From a checkpoint of a small transformer trained on Wikipedia.
Size: 16 layers, width 256, 4 heads of 64 (2 for keys and values), MLP 320 SwiGLU, vocabulary 8192, 9.18M parameters.
Architecture: rotary positions, no biases in attention or MLP.
Training: a variant of Muon for these matrices, 334M tokens, 10799 steps.
Each number is 128 + 32 x the weight over its row's rms, rounded and kept within 0 to 255. Layers, rows and columns count from 0. Numbers have three digits each. The size before them is the row's rms in percent of the matrix's.

# layer 9 attention output (transposed), 256x256, rms 0.0406, rows 10-63,73-127, columns 64-127
097:173095138106148091157109100156121122058129118067115162084143139087103116113095116183136127151184089134113132157104093127127118125109156101090140151116175186067154112104116137097137096109125118
091:128134126077125136125077135097076191154136107177146148141140145149179129077165119102150126127114157181155123080116165119167164120101151160170207140136166153125148146095126114101221076121084147
099:160109073132159107136089091135120163152119093120153089141105181110129185151095112173066089221096119116099131131127147139133123154111171162095103060086132109040103143040140159137141146099105154
096:089137106098117133179136132168105145104158148134127161115141128097104094219148102110148093175103092096106157096133122083175134134095098152124102127134139147080084102111093058157131126148149132
096:244055101102118108122115165155114133064166094145159118056083169169152064125138114096180160056123101128114136148172102163156096175205080125063153137117123147043155133190099108150100167143142140
094:132132164096078100110091152070126086086113105125134128114121102085132148146163122150143138124067143152175142144121114155084148101120135090074142079151151018067166211139164121128100120139111164
098:147128147094079134154098123161115113105186147119110136127135061115165111103174146128133143110158127147072100115127135172115087142125127124131107118150108118138088127176103163186170142198135150
084:141123108150097148071136142155155177077160171084055129106083103140141147165133131173180130156158088130113133124115152092132053117154107101118098147078138174099101192143100132069130121128126151
089:153052104173100149128112096139140204170137114117138138117150211088112098142146106160122091153125107150125102162149139148084072176116062114057127146127164147137141091071160188099164117060068130
089:117114198150146076178124069175196199118122071104151112155166129173134122118092141114116139050102116151171118188085087136059144148094106094076185135109107155148173098082193147126104123116122153
088:098106078129144202194170124179117136124102175136160167124174040143094154133128061089128056113197101138125150181150100150173110104136103138179141126143124143122149150134172137135140102125081056
097:141155087132100130145093131182097088143104135180195095153094160146102134145131134154059139159125139162110102118131135127249123108136149132105145093122116082093134153112130082157107157068151159
098:126144155146132178151103160127078168111167122161118070124191153125133161104132218090093101146153112117143129227122120094096127140120173109139149121071115133145122117175086130126095132092134132
093:137133143100157141108125105116114096107139091055163130191069140119170166130135110088142153124121163128099106132158105129107131065185201116139131153243128105125138080137108146127086119044154086
105:152133173061109097112136184157079138139152102194131165097107142134129117084180125144146139084186136138202102089160093179163172153140064129174106160092143147168141157090176115131157043125153122
098:167085152102172111045123117142118080159120126144127069084183098085137100108110133166119081092148072111168153108093165114126138120159076179172185087105114165093142097135080179144100081141150113
098:136132120164088101162135100172040126086116125102111065149137163114134134119122134215061098153135142149143199127082136205123125121098141170131118072144121148094108091144183162150098184084096170
085:096120093116069150159095127131090173135136115212097122129165142035111133079143173076126132136092155123145113111116134120139089078152179087120190141097175173125059158137115167199161199084124130
097:118113147171174196139178112157154151119163092122159115124100149114152146118087124112116150124117147198081107198109139127166106152092094108095132148143135105132037102195094098135167167107082119
094:119158115104198162083093133129150111181071139044093135096115099126169085090135164120083101163154142102086155080148159160127098112121093130158096137139127109148134149134158162102201093178137054
097:243124084161182106162103091181152145195142103153099083070159093119143155098054148124144127161113115138144174125167128112145177086139091104125110109178175161081213115071145161130153075111136184
093:154067119126148132173165137065101145118087119116091152093119086124148121114132104109149140162116111131094119132109057116166135088112121147137077092117115118110106096085069115159109147105126084
098:106170137117105104108136167141088148119137174118124104162144163104182133115203139175089100070132118115129106091165147085162134144092147114134119156110077146111086083106134155109147069146086136
102:158114167082100086091155133163159156117119103177196115088118111157098096083154158119208117076082130113194098114150060113075177121077090131130137121142118068065105105134133140140163104138133172
101:205093152050177085131192104165145110120111108094160120104152143147168127137120132087183113107155122157085096127145131143071176124151134121108152175161096160088177149115135141124133103123164130
104:137093120095116125082147151145164136087148099126095127180134148141095130137157091103152113162118140161083122063131068131174107138142166097204120141156118139161140088117099144101076120110178112
099:003155172097154082092141088142118133156116116160105151087084081108077176143157151140156125160103139113132129143127123131143121073122148086104163152141138080116095098108124136137109135117149124
099:115125068200108141137134114184156190124129143099167127184126145075156134098138151097121083096070152138161136089112103120108075122159142087121187113108115173125186159089134152119130166125090140
095:143118121167126080160137173060160113115125168113084122119059159179042115152095163117143130152125171183081160104130167179111132134071139099165097119108117129164088136054156133121163120120127111
086:156097163089161127173143210103106174113087169076150110186109087163161119112091125128180091089112138146219087145154139167128143108111122153131161184089149116193140128117138114085107122148124114
094:105102160155112142169102094144190117167163102124125118091154078150144149156122162150154101096178187126181159139124155129199107154169139133122125139135151106088160122147116151090149122124099097
094:155128111131217084104144113112127119163114085139160194110129108061155091152054127154082161116131101106164131146143117091071100123134139166105102146117151105117167167120129159067133119089175103
101:132148081088114072097072055150113185139122102107110144099150108144170151107154171065086107079105113174126140121150172176098137157083111139101126120125106123196158133105155168095144082111147105
094:082154160152137153115147082117180137118105135158192159107089160119120141193136177099152157104114151169051082156124120106037046181128169158116118114138114132157146099135110123171115174140115187
092:089036137087139101142090099101132113131075179206090089166100132094191130156122098135123117050076134133156140165092081135075085110090146118132135121076118138103157148142156154118164175092073228
090:168133129087093105167145101078125165121143126140128093181149141114120094070133147129108126099169110108086097102130136113141141110201108130118113211091138126067084110151202153175151117176110139
092:132155159155201137135145071145109115147101130163137163179130136092144088138167117116114149108070176121101132212173126113174116147160104138172125149069061139128088133164102130124108180105130121
092:140163093130128158215135092151131122108125153116143115217124103117164135118174150195150136117121082134161141122108085110212106155133118124194103110130144130089073145166078139117116077105187162
102:080179129100154077109138086161072140183119136079122180122105136095183139071110149114138114131141158134182115104184181162180106128114154132144075137149163115098112184118143130079145183091159099
089:118159063099135135126086089104149090154066141091087172075104148054127138125123164115138138135185140183121082151073122096125099124140124152162096108144088166082068150159047156159157145143113123
095:112111099127109130138121135108144118146101083123150139137111164153083108093138066117117183100069113103157154114192150109047161165135139089131108132124131091147147176078076144109163154119132105
100:152159098178051183192079135141194138128115140150100168128114143158124131123056136105119107089125109139043126162152117091109100077107048102146143016133102130187105165131143081084116099175075135
089:101108181128103131165149151131172082188125113129138139116138140135170110120134116095142163128103110143142088156123161150041142133087147092169080111119120151158074206066170152143107124143072118
087:115138142042060070165141105175076105137125103078136100099139147125171116148078166116108083109145133074120162132112091102177106148153101192154119128129034128176168196172063133173108183158150093
095:114134150088170109119119061116152105135066105127073202079141107124127087101097141116101075071119137128173111116090132138118154110112124133141107100094140091138146104187106147121114133172125048
094:049151127116148109124089139131156148120154178140178143101187093113131192098155148125123173132117116134119066175138167117139082190169147135148157144166210181202188103141077082146099156084088134
087:096091107121075096092107185170117130145152180092138136112108116056150183114107141120127163157070187114146100128099187099118061093120148127092129121108091156072079161133121105128133122189141134
098:199126145093206116159190143145151080112132129146105136129098093161105159109088131136091129110092132151070100141131123186134120156194089045081151149096155125121134125150122124137137064144092164
100:084117115076109208154160074123128127129140100135127115178129062148081105099083170144117105097126057132092153106162133092135131170097135115138121116150120056144109086106179127149115076215157074
091:151166123154147097077101140106138147115124118180189157104156137188079108103131129162167169112095171158088150149136129181091114146132101160131146143115135142182153123093102089059144112162105120
093:141126156140090145138105130143129166129196110107121147139135127110129158206170104099128121159144121141137054133087102079175151129140137131150113113142158107144119109137095131124092100161186156
091:158105142133149084108121146124149111139169141150109100069094115072140082140070102098133132200147153159077177133109161120105068140126108148127114128166138069116141129075080108184136146158134166
099:114115150149088114167094080112109127110093135164135092083143128118098203152109119117126154123135133131100171170162114183139132123147105192136070132155195147101161144175148085164124111112186173
096:090098158084177069126162062100130104146141054129129042164149102115129077132098148157091107109147118077141087150121149120112171147142102137119066084074131152169142096120153157144097142120159132
085:099116114128103076129079071151177101109141147132094118052099099115131101142084105109087114125165128095158126159095151129134096108181115116080144092163057095162076191148125147110054137079164152
084:163110060164107139173126145203111158133122201110184116141151158120152128158175166081147093160139207069072116136134132135117133137135167135092103096120057186158063167180150113137138155180139152
076:178126128112081207157135177231165113107195173129124167148098146113119166137124160127118112168099088089142076156145108181078100146171151176089121102080147100087165133159147114132127128149151148
081:114198157128111115171131164074135124170166126167094126115174087123140104147088190152093131104157120098162158154161166117149089129207122105143136147195104157128107103109097125161130081136170109
074:180131138117158113118166115140189129149112135141145138111082114136076090102108117170130115086069130169141096147136165101128182106142124102098147102113116100185133157119152133153121115179096133
085:115145101092114088115083125103114064131076168083114122146168121176157110177097073141117138145164163156118145080103132093125101123081134139154130144192086128094083154109148175113139194159135065
090:155131104182141122131125130095135153154132117119196102163130128161124158089173153114109101072113128146071191030108097136149148145126142185144139153104136150097210069098105078130175098145105131
081:124080173125156137132139084124123104110115135119135105108118163107115171136168150180126138157091112097171131161105136104187178086144134141183117113114089133134080113113122091130043136122106103
081:129125154120173153049120135110077130055135143142192144134087154126105137117165118130165144127107131134169173101139083093118151173107151143215136118168107132175192127151147128138094105125128077
081:122071117117133104123160152136164084056107136178116108124120102116074133148160138121118123134110135191104149104128136125134181155149079135093121155172044096061133179123163134144135085161135126
080:201137153156161117107160076126119139128137156146101133109091165107101159099126098132144117102066175059117199146083125135132175120133065124136138129102113138118104129118141088145188089168097054
082:117122131148126160091163172100160108143102095148171118121147120131152091126130157136125122086099139131070113115114112050077105140186123110123165111153094104166110105140167144105180110185200155
078:095124138075169097151156065093152139106114119094122146153126113104150099150120081044134128113157108117090098146157177116057083056105150108121157187167082102122111103167162162121129147155141071
083:143136077077154102121122104148102129183119122080105131040121122121117129120116121105097136147204118105155111137087129081160161098146157092158113093132108129189128116136072139174116079076151102
082:154135134180163176061089178079134166115081156178154127124116135152151130131154119175105143118096118091117171114091137110149115109093123122144174046131138088181171129097058106070081096146155118
071:140163107159152172117155162103144124145166102167141122144081121110079174163149102127175160163115147054146103119166156149111120119125147127103109044120151097062138142123158107142128102115140079
083:092119057149169148135128149158107124108099127135147157143049140164071097118175168154174151124157169126101153113144101136198144088147165121167146113120122125145160129122105074066096154177068116
084:115137141032199147121130102082124145145125127148092155086107140109138149146104067122141196136133084091150121141142187150114120121095121122151106115168187083120158130069148148094143144167126097
090:084115131202117151119117142161156159180150178118088095119138129127090173146147127142160151193106152139147192131120166177160118150180135114081076138131138124186134120127140042153078120140108171
084:090112075175144084073115143118093061139115130149115128162126121179105146186131100173154144093153141106153157001138135157212070151191142210139126123158137142111146098140083172132083076131116117
078:105091154081110104065141093109070154095129142114101151113175157095110173174134130133141110140138103126129082146123116061145157096154176165109123099129121128100153133174155164150132141053082174
078:018123194142124119163132152079141111123137119170080156149128148137106142142197136140117173098177102118163111118103119124153122191115141066150136141108135068225120088139074150120107092146125083
077:158164138182146120151076170162148106128145156132137096106085159103177090144157106154175135055168136108149100145131153068063147128098088118132149198089106139113121131104129142078114087126176087
078:072140132160174154077114158117154145139109110180041123121118109182117120120121149134159167129128124138117170089165078131094097105141105067112134169125128140114145110113153145089066172147123094
079:154093106139124155141141150086132097179109093117140171155109135104125124115183086103105115167111105163173102122164096119127155091168193093086078168086176114176088129075177093068136122147077142
082:111089118077096110117140132137171146165160096163078119110137118144103136115071177141133099113164146132176113175120115082108065067088105110082104187165166165140127093129179116123098111126125127
075:087146149156104147121132076164135169158141179098120141081138072150081147126144077132147182113106111121083133074110161152186082157148112113106113080137126079111140134137153125142189178165091169
076:196124104202203103143104151119131127130145146140062059123115168102136139152133108149151090157100118120194161158143136175149150119123096124141082083158103116088135138187175113155173102166115121
091:163138143133056113055094164101153068104148094132155121081089098158113126179151104144106148150133095144084171149114117113112104158142097122127156128197111114113095160142069151161044185079135053
088:092131161061146156068087078151153145176112075125121140110161160129187081117127097171139145065164103091143094124055133107140120177156070098103135176195115124113094126138110145134128061137132140
082:093137133147166153093122130131141098128098138169166119128108118132116115123125120154078105164134160136102146128092163153151136139118108066169085103115121110113116082107127134188108171115142181
079:103147146141088173128111126096069140100128155098100180121150085149107145095083128079180142118135068113152160134108143118143139121148151084153166166231148160198119098159097139178123181092160160
081:128146135130070098148094155106186118112083086145183113056166098156131098074095182109125121098138087171089104131149155129138182107155090142132095172158166125150157124163129113122166112085149158
087:084166110152124180174176108109119146123139125111164071127103092095155099101177149103131113089088135079075167139153110082095098115173113134103134169148104144072103065163120100182121116144167101
086:138119177169145129130155132043123125113116138167113129112148148130116175169157105108135148104095129093158108139143162127103170092197129148117158105134104197107039109135152124073146108130136141
084:117149216120126124127197168086105103140160114115148157143146119132126142147193148141186107165082044126150111108155116176216162117069139111097083095146176137115163086097153135136137084149190149
093:125185144129132048090138094141152140124087124094098099064115106141172142169091095098144109095107099162136089174137136125171164100094128112033129152209119112099095131138112166139144141149151149
087:094092196091104109139126076127124070120187156039104108084096121169133125138119098138119192094137147126137101077132158131086132120106105143138123124134095066147126168093143169131178131127131142
075:158137142180150105177106132124099224165105077139137116170099126121121162115135141145079081130126110066110130185092120148095074106134141177153148138086144153156187139126075097134157126085123143
092:146108097089182118098110154126162106125136147142128117102141113093116138141203142139123178110166151164058131126090111141136070114115094123116083075142101138117050122066125165101148110092133179
084:097134175073092142079105112128154164148129175187065082137154177154132146147215111127109090137105163129152125145140149178111161155121161110122121110101150115147138139134129144102116132117083183
081:111167203152140072124080107135043097117136120179130096105099130114088142134218142110201147124109106110127079149078087168110074111159121140143141088117138135138178140227134124156090107109137156
082:151151179128201133087111104141196141135134147093108135089152065131090158114209142169126178147131174154131155109084154100161133122111125134100160132187161102184077125168088130084078120145129122
089:139116188137162186079131135056141192070124110070161138117098145142130184135172119177146137165123164138141159148098113175162051122121156119134121108181135110161101141131196134128185178105109173
081:186106145185126140075120169100153118114136117124135119136157142158057137083172134173119146135161124142113147118133156152111187162142130134077095090139146112084121131141145098114128086144093128
082:211125077166129143117076136118120103164135094136178056196142138185104150083083152123132138158127155102146188125155148189136135136163157151138074185187207046116120185145129127118168116130119125
082:200111087131156146099144207124155119097146137106141070134104110146072131165179148106130133126154154177134194053137144099117110128132074156134067132099100184143148108152112176108120110121091127
077:104133167115155090095128151119103092144143157141115165137121083191139171123107184142079151137121132114077064135107084164119177127119101081089135092096136064144148127140141144156114087195166071
078:163136163179117081113083122116154117119109152066116144076160183109165116135201122077150167144123109104074173150133179130095131114102144077104151087134110113131084112098134158104144155156130148
079:104131133109077147161142185106122124132026175113096093139104156078115194114175174138092122116137224100091121175127178082131117135149127152109039124177166166111144104148152100156193136072134201
074:177130123131069110174110108147103116118136198107147171115105138099105106162070136099122097113141127070133099104115109059143123134110104126123161096097081104140150132101139135161118137065114110
081:169144181081114160144123085106121142143155173151136123092098116109164127105108158142143118130156126093139073175129157138121134074118103112143119127128120133123105084135176127170145120114176101
077:093152174092084140150169155134075137119135146180151142184071188138077129065184115158146120126091122094130065159136089169100153136104062113112141148121111155068095132111140132148132145134140075
086:128162157119163126163149112159146120130089115080137180166108103147145098123138140209167113126096145110091100152112130147093142061112131118108155175094118130090133132055154148104101162178119111
088:113113136133100164131137152101131182081076173061188148109090174080127094148181114154141147164087187153090088105105123101138118119145140175137175115130135146188124120169073158143098173113127177
# layer 9 attention value, 128x256, rms 0.0327, rows 10-63, columns 64-127
090:137211155065101082138150145098157131094121123141136075122156125182141111135138115181119148129123086148112143168133114093122105143080111113105049158130177161150149101134133190209172095094107049
096:173131161047132128121127176095122173190152100185100128139097113207139092120111080105130066124139097122095087119150097075172151158121119106159139159147160134162130171091158151094112133105162126
085:158146010178144073125083113124091180140231117125126128149112132134133165117158144151113154130149118115126128097145158128181133144140132167164153134101130191145161114194146086119085151123144162
090:126097126146147204121176219199133110132087116080104101114126114127077111178159120178144111131155128095144115126066151145142103185142101165161090089114093126137141112131074150160154119073142173
091:120157103137125163091203142107059150087136106141212190125176071134038211156175151137135123155067083144156117151199121142108091124085146133076113092164173123160149134155110107141094158111112102
085:078088095109113127077083178125127145082076139173133164114114152126185111136136091143139138141100161167163117087160118113124154058133151161097081171069127100144147146148116112115129117115144077
094:165135088103104180149172152152108172135102135124157164132168089073111070154140127150138131125189141102125111146156148159108109134162142136142155154146224116153133141181181154162114079136095142
089:112089146137183138175154121128159106140118073074179092172153155170061143116111127109108123150174047094139111126135078120111169035144155043122119149097127108133118105082112159110108121171019187
089:137181126116184088102142128083140145111140187139127109137168114153148104147119144124145126132089220066143116102126149116126110159101152080094069097147129117126123117120142207122057118147189106
086:115124099142140132109091185164097150187102178162152146117101159156127133164141125088171085115156131164085097153082105177156127181072163158104117155057089151101151166147135165145110164124128181
089:147161112095170116207139154155184129133129126146144131145114126092191076164135172190090174113143086095101146093076143122127130129159156081153159181114208126088129142160117080144129145150132112
092:110124131101086159186111132117070123154054106131070110089136145143080137110114091221090127137123100104147119087112077132125217158184139138098117163118104141173189145153162192119139119123133100
090:105144192120127157068127068125113131077110130131164102173117094198134082133101151153099128123131062134183125118147143187102126145132122205201147147110143108136115134140129091161136141099142122
092:156150129125133132106158183153171052068098103154103194112107095085080118125121179120124121165148097089116163130162056108134119110156147086112117158149123127168115085081119132110149150111110127
088:141085138114098128067056161160127095178082187153127150084131101155186082173116166127112138106117130106071078107126122162107093211116112137191107109104151134142114182102155161122126122137124178
091:118174081139085064101126131162136150097132120161102122115141139152133153173127107118131079090198141117153172129164155094171186151146201090136103189093146164136105142148121133113140187161082139
091:163071109167096099085117118170176135145128107134148118114101142165123120126100124171155128169092134114106111113091154139124153131122132158097181145110175124148071095159101158102066093118162117
097:142177102160141145123091077101153136056154089118114111120101079168065113091101159140113142137087139158186060109115131110081155157117090185119129094102209134175135102147123158112131132082059108
094:115175063122092159104121146190131132119189167130128151158155115125125156127150072167103152102124104096186150113133133138137138098092158106165084123121191113165160136163131094116124112127150152
089:121148131131101191137112091109142134148121130125092125127128153144110128173082095157051116159143151131149184116101141130113099099114118102152162161156113164109146132126092115144112182161131161
090:145161148110143107143115142119112135165108124124146126080169175072170193094145145130140118091116060060130087076120120159133149140125160122110158159077124167031154106198114089123071111127122105
088:138074185203078139125106105172089141128155106138133160171118145117100107175115132097112152134096121110132143126131131142150098053115128151185130073081126112183164099189130159140195147101208116
088:149116116141170111104128143145078144169137134101170166160152130176177086130092125109191115128140107119074112176157129120136073206167150165133146137135122145087143180136180131102175136145116161
093:132146138109112140128107177128094088117101165162108147143157090130115110127100087089168095147117152156080098096164101142067088185144128098161179148152100145122101110161190176168191108141144161
090:106098112099155176174136110094136120134127106152158115105111122173100159123089139116149125181168129124047151146203072118085167143156204206087099129118147154128088107137149146141048086188170130
094:099121083113084128145189165125144088123130165169123164105150107098151039088109216112097106195099103159095129117154096116065156127091074169210130100083162141116095133068140127181169106098134059
096:079089161153125164089120129221176168118087168094115162133133095153131103052179150107172132153181130137164136143149110164158180174098127153081175098132097138131187126085114118140142110101163140
098:131151105131088194124149127149177136114101110157142213131134136098116140128140119093134148108105090136166175120116106132082093143130103105144143092124140115131172153094125099111129126142086139
094:139136151176154110136189149157173141155210141111125090115170161111162113143097111106119194140185101071113163106108091110123089138132152132134138146122136112135162184113154100137068120088133151
086:118158161101098131138075159084101114146152131162109118148096144068160179154130126095169138064137134160129140181183117147121154141129138188131170157093150166114164109134172120125118085082133119
093:119143128159137175162122138190117166087142108125169111088136098055164068103147149129095161118153122162131134057142171142086161129115093120096101064126134118089116133135095169106110045117115085
090:086133107095136196174100116087112125121101100124126167129134119125137104147135084126097122163150111122131112051112144121136107129142139125077181132128103129112100169104094144102080103093119148
094:183140160128177105144110113130103168175157044056139140150115149109129127156102111185101142142213142154106129110121121137085100155143160072093069145109115081130115120123168131098153103111142109
094:132075075147107068139154127123173108125044151128137152129185099107095111135084180159113084157096182115113109104096176169139122196121124145130108165139107126075121092098190102112147044118178089
087:145110072133138089139098107099102205132051078166086116185107193138156093148112125104080127139094131116091129128112145143130120152155095110112132166124100142082145125158142118082147148158167108
096:154099108125148140138177069066159101156128163140143132124128159116183124090105163090129126130116137122101162201133114181122073214104131146163121126132129159137081074117132144107167130144120143
097:150105112147119160160140125128114108177098086107173120160096143133118130107105176124152107062160094169097125099129150110127167129077157122081165164116110117179090190147165113081122114097174148
092:147140132103150120087167109138140074124117159161148121143110130079132129148117105107117167094133061133131106151133105127038200069125112175120097194098140144130100122153138142101148120171068127
092:113153173087122134156133084144152111152163171112094145135121132091095098135100123176129142162154143115126122183149164135153119133131141175145144137127109197138139149098144124151101132151166112
086:192050156094128058113144167148174091119120132120155095081137140182062150163080108111145056169146156165143160118120102131114080167169136153176119114206150183207142164169130204117114089151121138
086:138151146143071133129070144103173115141093153130151123145119154073100092091089146108110118124099100126124137114143088108153114183179122154081147160074123110166106112137153069048103139103106184
094:153144084142102117100099142134139148079178075165163153118110142083149127095128175167115134107148136107153089108156123139102091182170117083092156088055190125160175118089108120133099080170097157
086:155160108103113155075094173136111141113111134100188104158122139138137152185069187154199145101168128142128159116155151134086105135136088137146146168081180143152077134135089130121143098177136119
090:148154098105141139165119126137179118163127103109092092138082115097065148200157116154169114144097176074148072126171135163125095132093158196163101107104221147100094151131075114127126167118128114
091:116153122117191134088145155118144151086141153103148139099128161109107143181151085140100122095135171152137084152084139068126094147165142140162198183128067158130157098179122110199107137175133121
087:132114150176161043096173041171101133094152192136162128160159082129165157134167099141097182149098114143118112124162177127152166143120135120153152139109111100102067137118136171171098156140143138
083:102103120084062223106131122134160145138112154144105115147151123138161081173137149129156109171113164066119132075089117172161088089166185138040143164174115167105125136128156213085163132177039139
085:119132177112130146129163130110125152125182179142169097103119169100095138068115119151121101162140144176125084194071163108134134171145099163132093165098213146149133188149153082060108065155080100
096:158113109126110155157090107136151140136184160121102102096144115150169131198133128104107098201123099114041109111193113123146143191091132130087169085105179057108124126096106178143135153182145087
088:173126114114132109160110158128155102147160119169116124160135140111124118140185098109172174111173109145111113129184113092195168085119136093106151114076135089117076125121170139149127115181144166
091:150132097104139117146099077171097144098131145106080110165191211066133158099134147127101120118113112163078129125112125194083054111092095156135149115135152179070169055102137177145094111162114102
088:135135176134108108092178083093099113103116184104063030084137134075145155148146120085126120067146145146085150066130141189127137143095135073075126102131123185182083193133090161189167089179114082
094:080187138105105160170127141119092101135145126117132107076091172156110134168125089096159116125078168167137157130138134178187114156129130186117161113051164149139153153139080135072130151126145122
088:102152177134098097106095177143068145129137141140140145172100143093110176066105140151167118127116150139109122075074181150153139143144121179117129123069161096163109132084129143165121168135055155
# layer 9 attention query, 256x256, rms 0.0317, rows 128-144,192-208, columns 64-127
094:114120149080208153104154111108155126147116094136158170137111090158140078186148082129104133118064062066090088193107162191188131132111106130095114102188175127108178138122134143152104115114133148
127:146124106168111102148131116169164113150132164179177131146137144079127136139160134099174153130100183154093100147106131161126151085155187046156081097149112159159158152136114148120131116172116136
103:102157161159089145167085148197100112190127128119168091126160150106142109100123184175183126146148112154162163120192157112062108063145154108219153137127089144109113097139135143129125161128153149
110:157108133165083158090120121144101162106100087122100099114120137096126146127189073121105157125200130095126124110154125161146159118125140122067190100151062102120089087118093099093081113077134133
129:123110079135114137139161164165133093135126152134181157162129148111154065127132087170165135137084165152094090123145185159081119117178139097132118054096115178159116167154140183142135061154134137
097:144134169112113116108091114149110161064060144098133168136112123155137133133145139140083149105121134044120165090183205140169133051084078159173170164111103147118138119043164139147144135149135109
105:099166119194127153162104149115094119116159117125195120171160202098058166108121140152181120166119102111166176084103119118156157158117146122129106157137132117084094163092126128184126073102100149
107:097109042108105073121144125146108157201136091150079083167133168138111091172143109116125110141115184121105095133122108126132167085158179151170072085150095155082183115090133133099120088170073145
098:130149172081123136151095167149159135133112139091158086178111095103158149098143109114116193076147099116130145144107075111171088151100108114113200127109146116090126147150123164184178105092117090
095:058106120157114129170150099094152168152120163153110087161104163092144170041122160139109165208166074191112151127126116170110174171146104080134120079141156129065118081130099123121120141071108139
094:171120151169111184195128151137158111190102140182180142165141144153083146142184121092122161093109141171124155117118144121116107119149187114157131097111149157148117155142073125144119039103110129
111:089064123108100165141083168145148149137127130113162120170116152160089147112162164115199147129109146155162137126162102121142116161153159157133046083138079090153145150070090171091149126115093145
105:179135115085156121097104112083153132114167138128090158080087146165118156131170142111121160131171196146067124144091101139111155170150171177157140098167126105095105118062131101130108123144100153
104:119127107196156142151176114097148083138074111176108161099177112119153107125077070156116136136112123138107111125151242138080067142132189148127128151128193120128133157176128081102134082161110171
112:168138073135118168148135167146127155209159124123090183129105148101081074101131120106137133150121102138092151141121155111095122141125155121098098135179092130202092130100106104141105105098138139
098:108114044158126149104126175141097101115154131125137089196118130095126119150154123125129091153093135090152131131135151161143102081176150123124044080139080110116151106160158094115038189116132133
107:110142073145125101111163126166118111171176140128161130164157155100158140106162154112139132150091136164113094134127171117098100102138194116089138098124102149143115156117125149119121116101132157
063:067104164132127211142075161108098076145121119089124137106102127103126118154113150067144182168133097157140129129125138157182124111078170187066159137129149129086102099105132152094177153070133147
063:094140153121182172176097105140092179194073173125111188124144147131165117119130155113138132142127127143135207109183109131101123094111176125111125127152124129063122133098137155186183189140073142
064:164143097112143149130205094126144084092066071133169122103120159172126121129134093170126104144089129121064093164132125132148153103179116135125091150105088080136166067159108127130099088166112154
065:136102144085137116120058149167136109091088134126159130123121123117128189097089153153049138098143110160184112130138118151078157124120091093106203096132142113076109179109135110143081135092199198
067:145163107105154193161167165061191116088122113162126126098160113197132112167119128160171104113117131080110121121113157147144093165148103171170113151185113123084178181105139136129130099171143130
057:164070142060139110096072137143125116079100176119078076144145163156105144110109164163106099094133135156109144146117096159119155049078129109120127125104098133071201158175145118105118093158171112
069:122162141137080158136168130128169168149136108117119128101118138141124106140096181084132151148137144116094129085142133143118078102162144151135085125116127139138087158089131107119136168143074161
074:093146137119086091111066127144146161127164117158139112109160112136147101158088190120156135115131140126188173135149138106111140087076140110132112155073159135133161131105130136144170208109082156
067:153095134129151176141107113118128101111196177090137087162090150149127184127127096178055110125129089056102130123136109068098085128144126150118134101150095160094150147130105127129124180152164129
063:087117123161156102117079111146067078118143098115101162181187130025130096074136146036104103056198110134094142108131146128143114137084141115094125135116089129120120133105123142057123131060129116
072:202117096108091150183148146126131090143128115156177142127151124129112120186138130204141131125160091096070117147158142155121146164123169201094135126166136124122125173131125088162102142118120196
079:099136125097082116098158167148097131122152126116139119157094130106143159120125139132154114138139135121150176109187110108192063137135185199132085091087131129150149139102129121174197185139132160
067:166135154141100080141116094148149105143148137124113093146102165092124152154122170141141121123131145161154142111129105178112174090112123159156078074101197164130111117160117148111179187146155130
072:216153101110174136105185119151129140075106109182169103077110085242138120148117117144145133191132104113093135117106130118221161158131109141109082167184117119100151093143109105094093154138123121
084:081110131098095092124130203156110127101125083124125162101108136094139106089088183186117147152147133127105146137166151108133084167114192152075110141120155147162081118195157117200173188140138163
075:099117124133121056122146155136103146117138146110173129132135115195161146132130206120156102150123117146168156113184076119110061130144153101147100063132125127134167148112095098209184165113151150
074:102103056184072147165135107105124100134061070128146126080172082117155135146121125121181119151130086105165108106127134127104154115110189100171128095163147110184094112133112083130114134128101116
# layer 9 attention key, 128x256, rms 0.0347, rows 64-80, columns 64-127
067:134138046161079136162178116121068081120184156104127149142101148160096133095125167151091129172125111110131105112104091117126122126155137183146141121091119111144081104125103069128155133104154135
065:104124157128118127158074105136113151112167080162176138079189133147084130119142143056139164101152088121186111128159151082166139069091108139131159150109066114083134079119154100112096107164111171
067:131126146129143089135111127082146229119144142151105082103112131170212149110088101160116106109120114076142133135157092174135056133122102059125105158073165148186125145157136127118152165120087109
061:177158156176121145146167112145095076173176128158134199150053140122116142111135165171127191170141186150191165128089110145158134159109151148156167119144140134147134151143086148055175165129112100
075:060094149045103119152064173136188151116122116141170074073175163136113125159099122096183121094193115148126104141186149166112119101076097094151066130073132139083093134154170137129073143097129155
064:063177119086099148137105154057162114182115120138118165110068110133128143105110097152162131147128149110093138112133081187108088189118179115124111094135154135175114125114084106073157141125132130
060:082032179110155196101077116115171109113131132101110166089144134171156060139100092114158100139191093145138133127065137150141158163112137122146112167130141098141127120128093178156097200156203163
062:084128142120143133151142096123145115099106116159182177096132106106114115163125190127148079090175056221080067144112112106139145088098141175130080134177119126032125127065133127110095106151170142
064:083114106087099125149086152160124099156075118115096124099135142158205139102132099086102165112147173131154120136075149105107106181154078109186162125166153167108057106140145119126132119181134121
061:165118108139090182119118145078136133155124167106143184132105109108061147138141125187141149114055081161139111100152155119143139163170107151115116131153100123165110103114146124162158132149132082
068:063058170100142164104096137080143142117165135097097117093122121141112179124100083167164102158154062116142173187136129139123114126108155081101133132118186101131159104117119135151088086129127111
071:138133147165170107132151168135162139116131139180134123034129098141130115158129123103159139101178089172075173145132151135141167098124109079109107134190046130123173099117125135157066123112127141
069:101186146134178117108155136108133171115127197090120115174116051097143160129113146141123092145132087145117148114155119104171093165100142102093158160107074161127190214137187180123120128163123110
072:126130104168115107141101125085185173142163139092080131117106186113095158099085116122166132144149127093134140120060075170084124143118161067136148090097107096160154181165081163180117145088124078
072:099110167181147096152167135147117153098124144169131119083144114098162141182079106116160134122155136170155118164180128130193164113103103125117121143169159075123179155065121184150119100145144183
068:130086159165099132076181138152096099098126116127133136138150071127154109179121124111126130106162170117093139117092124080133149153078090112134162142169096157077096138163098179216069123194118159
070:144128137086160153084101133126209168116193151174090155115135148166098168151096106092157164144157067132158129128114157138160064121126115086116083156143154175103127146124136208121152053090119093